Each number is 128 + 24 x the weight over its row's rms, rounded and kept within 0 to 255. Layers, rows and columns count from 0. The size above them is the row's rms in percent of the matrix's.

# layer 5 MLP down (transposed), 640x192, rms 0.198, rows 62-83, columns 144-191
size [ 99  98 100  96  94 104  97  91  99 105 105 101  98 101 100 102  95 104 107 101  96 100]
[[134 128 125 109 134 120 140  84 120 124  93 117 137 125 110 148 117 139 125 127 140 153 140 152 121 107  94 132  95 130 140 166  88 149 103 143 139 167 131 140 103  98 111 107  99 140 124 132]
 [102 171 142 143 165 161 149 114 163 136 136 112 136  84 118 146 127 128 125 153 140 109  85 154 170 142 126 141 101 148 100 123 116 127 147 154 150  97 102 123 134 138 147  91  82 111 129 103]
 [ 91 160 114 105 155 113 121 168 108 149 118 164 113 122 145 127  95 152 122 124 137 133 169 153 146 133 111 135 148 141 120 137 105 131 167  93 104  96 112 135 152 128 158  90 143 144 136 115]
 [151 169 148 159 103 128  76 134 199 138  71 126 122 106 153 134 107 134 163 109 107 131 134 132 131 148 118 121 122 121 173 109 125 102 141 189 147 155 144 120 165 149 105  73 120 133  64 107]
 [128 138 195 106 129 108 145 141  87 149 179 103 134 186 121 125 137  79 114 140 118 140 134 119 165 117 107 146 142 140 136 149 137 125 123 131 137 127 139 133 124  95 126 149 142 117  87 107]
 [118 110 141 132 126 111 116 152 156 138 126 134 104 130 130 108 150 143 104 116 129 119 103 111 125  99 110  89 126 140 112 105  90 138 129 120 142 142 122 135 152 116 160 132 157  87 114  97]
 [127 141 144 110 144  90 118 140 140 111 135 103 129 144 155 143 151 115 144 127 100 154 148 157 131 117 136 186  85 127  96 129 141 111 151 186 160 128 119  87 150 150 170 122 112 145  94 132]
 [104 114 163  93 143 125 146 122 137 147  89 109 144 115 137 169 139 111 109 103 134 146 155  58 107 135  88 103 135 104 142  82 145 137 150 152 159 122 126 136 136 100 131 115 123 140 141 129]
 [159 129 119 145 172 127 137 120 169 145 115  94 153 118 104 112  97  76 146 123 106 112 143 163 135 119 141 158 176 139 115 104 126 128 134 125 103 151 178 144 146 153  69 104 178 159 106 118]
 [123 129  94 152 156 136 145 146 156 139 163 115 129 168 106 180  91 128 174 135 153  95 116  92 119 152 116 147  85 144 141 128  73 119 109 127 148 136 124 149  90  94 152 106 147 127 126 123]
 [120 140 109 156 132  93 160 118 167 106 125 104 120 142 104 180 127 154  80  84  89 123 133 144 122 156 172 135 137 132 155 149 135  85 167 131 141 103 130 167 135 129 135 130 112 145 146  97]
 [200 145 140 125  91 127 158 121 192 116 166 100 128 144 102 100 127  90 146 132 172 107 111 101  64 134 117 103 126 123  93 136  99 140 107 117  90 143 142 110  96  99  95 124 161  66 141 116]
 [114  76 139  92 124 109 109 157 121  85 121 158 125  58 152 151 137 107 114 148 117 143 140 129 122 105 162 122 159 132 105 120 100 107 120  99 143 137  98 129 127 166 143 104 125 124 111  85]
 [126 140 159 133  77  91 136 139 144 142 124 166 184 110 141 138 117 115 108 125  97 127 155 101 165 153 163 171 129 150 108 130 127 169 116 158 130  98 126 130 112 129 162  96 127 107 145 106]
 [131  92 157 120 166 122 119 190 144 147 144 120 145 142 115 109 107 131 124 110 123 151 140 143 113 159 113 164 158 143  88 135 138 144  98 140 145 135 106 121 140 111 140 128 117 115  97 152]
 [133 110 101  99 120 129 152 159 152 109 134 156 138 138 148 177 167 149 138 149  98 145 153 116  95 130 125 127 102  91 134 142 130 122 142 137 124 149 157 121 100  83 170 125 159 142 113 131]
 [123 100 161  97 116 128 151 165  97 145 143 111  73 161 165 139 119  97 139 163 103  90  99 130 129 131 143 138 138 153 101  84  98 122 110 128 106 116  82 102 128 103 167 117 170 136 117  97]
 [141 108 130 126 124 131 148 128 124 131 136 155 120 156 115  99 138 116 187 104 129  66 164 138 157  76 103  99 110 126 139 152 185 105 140 158 109 179 116 128 110 141 113 111 117 111 120  55]
 [ 71 162 142 116 123 144 172  84  81  90 102  97 116 109 137 132 139 130 100 129 121 128 135 123  72  98 144 104  90 121 107 123 106 124  92 142 123 121 129 120 151 134  94 149 163  98 121 155]
 [111 159 117 136 114 130  93 108 143  99 187 155 121 110 126 123 150 145 127 142 113 111 118 158 127 126 137 116 124 126 157  85 129 100 110  82 116 121 159  75 108 103 124 142 141 121 120 132]
 [116 154 152 144 118 143 142 117 121 160 104  87 103 121 143 103 107 110 132 109 109 137 122 106 121 141 134 130 125 111  91 111 130 145 142 153 127 131 115 114 133 135  90 146 101 140 150 141]
 [117 123 107 143 121 111  99 150 174 151 131 145 111  80 123 137 130 175 126 101 114  89 118 150 149 130  75 150 130  78 156 118 126 114 116 135 141 153 134 142  97 144 129 124 113 123 153 152]]
# layer 5 MLP gate, 640x192, rms 0.172, rows 63-83, columns 144-191
size [ 99  99  95  89 103  95  87 100  98 103  95  93 105 101 100 100 108 110  97  99 104]
[[103 143  96 177 125 131 143 131 109 107  96 117 109 123 126 137 137 135 147 145 113 141 110 144 116 117 102 124 120 147 108  89 100 133 150 135 107 124  65  90 155 136 129 134 107 111  92 123]
 [ 94 163 129 133 128 151 135 150 142 143 118  76 153 116 145 116 129 133 167 131  66 155 131  54 129 115 136 140 125  88 137 161 126 145 121 146 116 169 139 108 138 123 145 111  88 132 102 146]
 [131  87 112 126 123 118 162 167  93 153 151 140 132 116 116 118 117 118 144 117 109 134 129 140 131  88 159 105 128 172 126 152 180 199 138 134  94 114 115  86 110 133 125 148 145 123 147  97]
 [124 117 132 125 133 173 109 132 101 108 112 176 120 155  87  96 151 142 103 125 137 127 124 145 165 135 157 132 110 124 106 150 133 105 132 103 135 129 165 159 166 138 129 113  93 152  83 125]
 [124 170 135 138 111 120 117 129 108 160 115 151  97 167 145 135 123  79 135 138 172 131 130 134 100 157 123 126 104 144 105  89 111 159 135 138 132 134 121 118 143 115 134 103 130 135 117 166]
 [162 128 135  73 175 116 124  92 117 160 119 162 122 123 156 131 156 114 132  73  98 160 119 114 135  97 113 148 131 130 159  62 107 143 108 174 138 136 137 105 130 151 143 117 110 152 110 142]
 [118 109 168  83 140 126 137 135 127 133 107 140 129 131 131 114  83 142 145 118 125 147 140 140 118 146 161 117 123 119 186 165 116 143 111 202 111 155 140 129 131 167 138  87 138 168 151 158]
 [148 175 156 123 133 139 115  85 126 122 152 157 113 130 103 145 137 147 124 162 143 135 140 136 141 136 117 126 114 171 130 138 127 134 106 104 131 150 105 134 127 126 107 136 143  85 134 151]
 [118 136  94 142 154 169 111 153 103 103 118 117 118 109  80 120 175  82  90 126  96 117 128 143  93 121 174 102  93 124 131 148 134  94 104 135 153 112  89 143 167 169 155 111 131 135 145 180]
 [195 152 144 166 144 112 111 126 165 118 116 108 118 129 147  94  95 135 176 153  93 146 110 103 121 122 103  91 140  98 156  92 117 149 147 170 148  98 117  87  83 104 112 114 161 154 110 145]
 [ 69 110  98 125 166 175 124 123 114 154 154 109 146 130 143 174 158 128 103 150 120 143  75 119  98 141 124  73 162 112 146 128 166 146 127  88  90 103 114 124 105 141 102 116 114 152 136 164]
 [142 134 142 132 133 127  89 154  82 102 150 147  75 121 105 131  84 145  92 161 123 109 154 148 120 120 131 143 107 126 122  97 131 148 133 126 105 164 119 117 160 125 115 135  93 100 161 108]
 [137 129  93 139  98 146 160 138 147  98 184 168 130 142 112 112 104 118  80 158 150 120 142  91 108 113 106 103 111 129 148 134 174 145  91 163 156 141 143  79 123 163 114 143 122 114 100 116]
 [111 145 135  84 177 135 138 161 116  84 127 119  76 171 110 161  94 143 120 128 122 124 152 109 131  97 114 110 138 165 113 161 155 126 146 141 106 116 180 116 142 143 125 161 176 138  90 125]
 [108 105 121 111 138 120  83 167 150 110 134 126 141 114 116  99 136 123 137 116 118 136 121  89 140 141 119 119 126 126 117 143 108 139 130 103 141 137 177 133 147 119 120 163  95 140 185 123]
 [168  90 143 123 158 127 130 147 204 117  94 114 133 146 124 124 142  92 122 135 104  96 117 117 109 143 144  94 146 139 112 127 132 111 132 155 120 119 154 162 115 152 112 147  86 111 134  82]
 [136 115 185 131 113 176 145 112 167 109  97 155 117 133 125 117 142 150 144 134 133 100 165 161 141 108 128 139 108 123 143 156 125  93 150 144 144 173 122 114  95 123  97 132 137 149 163 104]
 [118  90  95 118 110 129 106 190 149 121 161  97 123  85 132 169 109 101 145 158 146 124 106 129 110 122 142  98 110 151 153 159 144 149  88 125 154 143 149 160 173 153 131 174 134 131 128 131]
 [119 119 103 119 160 152 143 116 154 137 154 138 160 128 136  81 114 151 126 146 122 127 128 136 151  81 150 169 134 111 135  53 135 112 117 120 143 179 104 105  81 138 107 133 153 158 138 143]
 [134 128 133 141 169 161 109  90 115 155 118 153 125 132 101 110 113 135  98 142  92 147 110 137 176 115 139 116 138 129 117 127 107 118  98 103  79 153  91 122 117 124  88 131 133 170 102 137]
 [174 149 100 103 120 128 135  90  93 108 157 113 106  91  91 128 131 141 126  65 109 148 133 199 107 149  69  90 116 107 112 116 148  99 124 161 103 133 100 122 151 141 119 169  86 149  88 108]]
# layer 5 MLP up, 640x192, rms 0.173, rows 63-83, columns 144-191
size [ 98  98  97  96 108  93  90 101 100 107 100  93 106 107  98  96 111 108 100  96 102]
[[118 116 136 136  98 151 131 125 120 101 136 104 116 135 142 126 107 135  73 174 112 123 142 140 111 138 104 170 127 113 153 104 158  69 178 125 145 124 132 135  84 132  95  98 177 129 129  94]
 [139 134 136 101 124  90 102 117 104 103 159 143  94 137 124 136 147 124 139 131  90 130 140 148 124 144 138 125 111  80 120 119 120 144  52 118 106 138 115 123  86 101 146 163 125 111 142 138]
 [124 151 110 126 156 142 152 125 139 107 143 111 122 147 135 130 127 123 167  90 115 117 152 153 161  92 111 127 148 151 133 133  84 132  97  77 115 113 132 116 111 147 171 115  91 132 107 108]
 [106 138 126 183 140 136 114 138  65 120  72 137 141 146 121 159 124 147 124 127 172  91  99 130 150 138 102 157 134 125 132  89 151 104 118 126  95 149 107 142 112 125 110 127 137  75  91 114]
 [133 147 134  97 116 111 128 154 135 126 124 142 102 160 134 122 140 136 134 134 134 135 121 165 103 141  80  81 105 125 119 131  87 150 113  90  87 122 117  95 152 100 169 198 108 144 122 132]
 [169 151 137 112  87 117 101 147 121 124 128 117  89 126 137 138 121 113 139 109 142 131 165 117 119  83  75 132 112 123 140 121 150 102 122 151 154 159 116  96 146 114 128 104 111 136 106  96]
 [109 102 158 152 106  81 135 132 108 155 115 144 137  98 158 112  75 136 126 138 111 119 174 105 139 151 150 100  96 122 130 113 101 119  81 119 145 180 137 121 162 143 111 135 188 172  89 123]
 [ 77 120 131 148 139 107 165 108 116 115 155 142 138 100 123 108 124 162 151 115 100 103 113 110 144 107  70 128 138 129 120 101 133 103  98 148 115 128 114 129 113 136 128 163 116 148 124 138]
 [157 121 154 154  93 124 152 130 147  99 145 185 101 134 124 133 110 106 148 114  93 115 164 112 103  91 123 134 138 118 111 129 110 165 106 118 142 109 114 160 127 115  98 105 109 108 126 153]
 [128  91 115 127 123 130 133 111  99 129 158 130 127 155  71 165 149 147 144 106 129 126 118 132 164 127 146 120 115 105 126 120 140  95 131 157 160 145 139 158 137 151 138 155 160 141 115 132]
 [171 129 162 114  95 131 139 115 131 172 133 140 117 114 148 154 101  94 134 145 159 131 165 104 125 146 158 128 136 153 127 134 180 135 124 123 149  95 131 153 148 136 118 109 100 107 154 156]
 [110 111 121  88 147 107 161 155 136 160 112 149  82 122 120 112 124 132 136 109 132  96 175 143 122 122 100 122 123 136  99 116 137 138 116 170 126 172 133 136 100 118  90 109 126  89 110 120]
 [126 161 115 116 147 108 143 134 149 125 204 126 137 170  88 141 137 168 117 103 165 135 127 150 121 135 109 181 104 149 141 117 101 118 129 116 138  91 130 123 108 121 158 103 127  92 105 151]
 [114  87 200 161 162 104 135 185 135 135 120 126 137 144 123 130 158 103 127 116 148 171 110 139  93 143 103 155 148 146  85 124 105 146 144 128  99 132 140 150 159 140 120 133 169 136  63 135]
 [ 90 118 149 141 119 133 130 111 155 129 109 138 169 113 129 122 116 184 116 109 109 118 174 145 152 148 126 148 148 106 152 140 127 132 108 114  86 121 139 145 103  95 141 117 112 118 106 178]
 [159 125 166 105 150  88 152 144 201 121 118 148 156 143 110 143 153 137  97 159 138 117 113 149 141 177 112 136  89 134 141 126 109 145 118 137  91 135 133 110 150 130 146 155 104 180 110 118]
 [169 131 140 164  97 119 148 129  97 134 147 113 143 185 129 119 150 161 142 166 113  40 167 121 130 102 169  71  85 100 157 134  85 116 147 107 137 123 122 114  93 114 115 123 128 135 102 127]
 [132 134 150 149 126 155 142  99 161  94 135 137 125 150  92 100 141 108 128 148 127 132 176 129 100 111 137  91 144 140 100 125 139 113 161 196 141 135 139 176 144 111 135 134 144  93 110 158]
 [114 108 115 101 152 170 165 137 171  85 155 139 157 113 142 120 186 116 134 109 141 178 131  94 142 154 130 144 111 126 123 117 135 104  89 163  89 135 178 130 160 115 130 111  95  77 151 124]
 [131 127 146 164 162 117  83 126  80 125 129 133 130 121 156  94 113 109 147 107 130 166 149  96 117 125 150 120 145 135 154 169 134 128 136 107 118 134 176 125 134 120 100 138 129 136 148 113]
 [121 146 133  90 135 100 134 131 160 127 117 126 117 109  92 125 148 140 169 148 108 144 111 154 116 135 140 116 108 107 137 115 138 168 161 153 119 119  80 130 186  99 138 135 162 100 120  78]]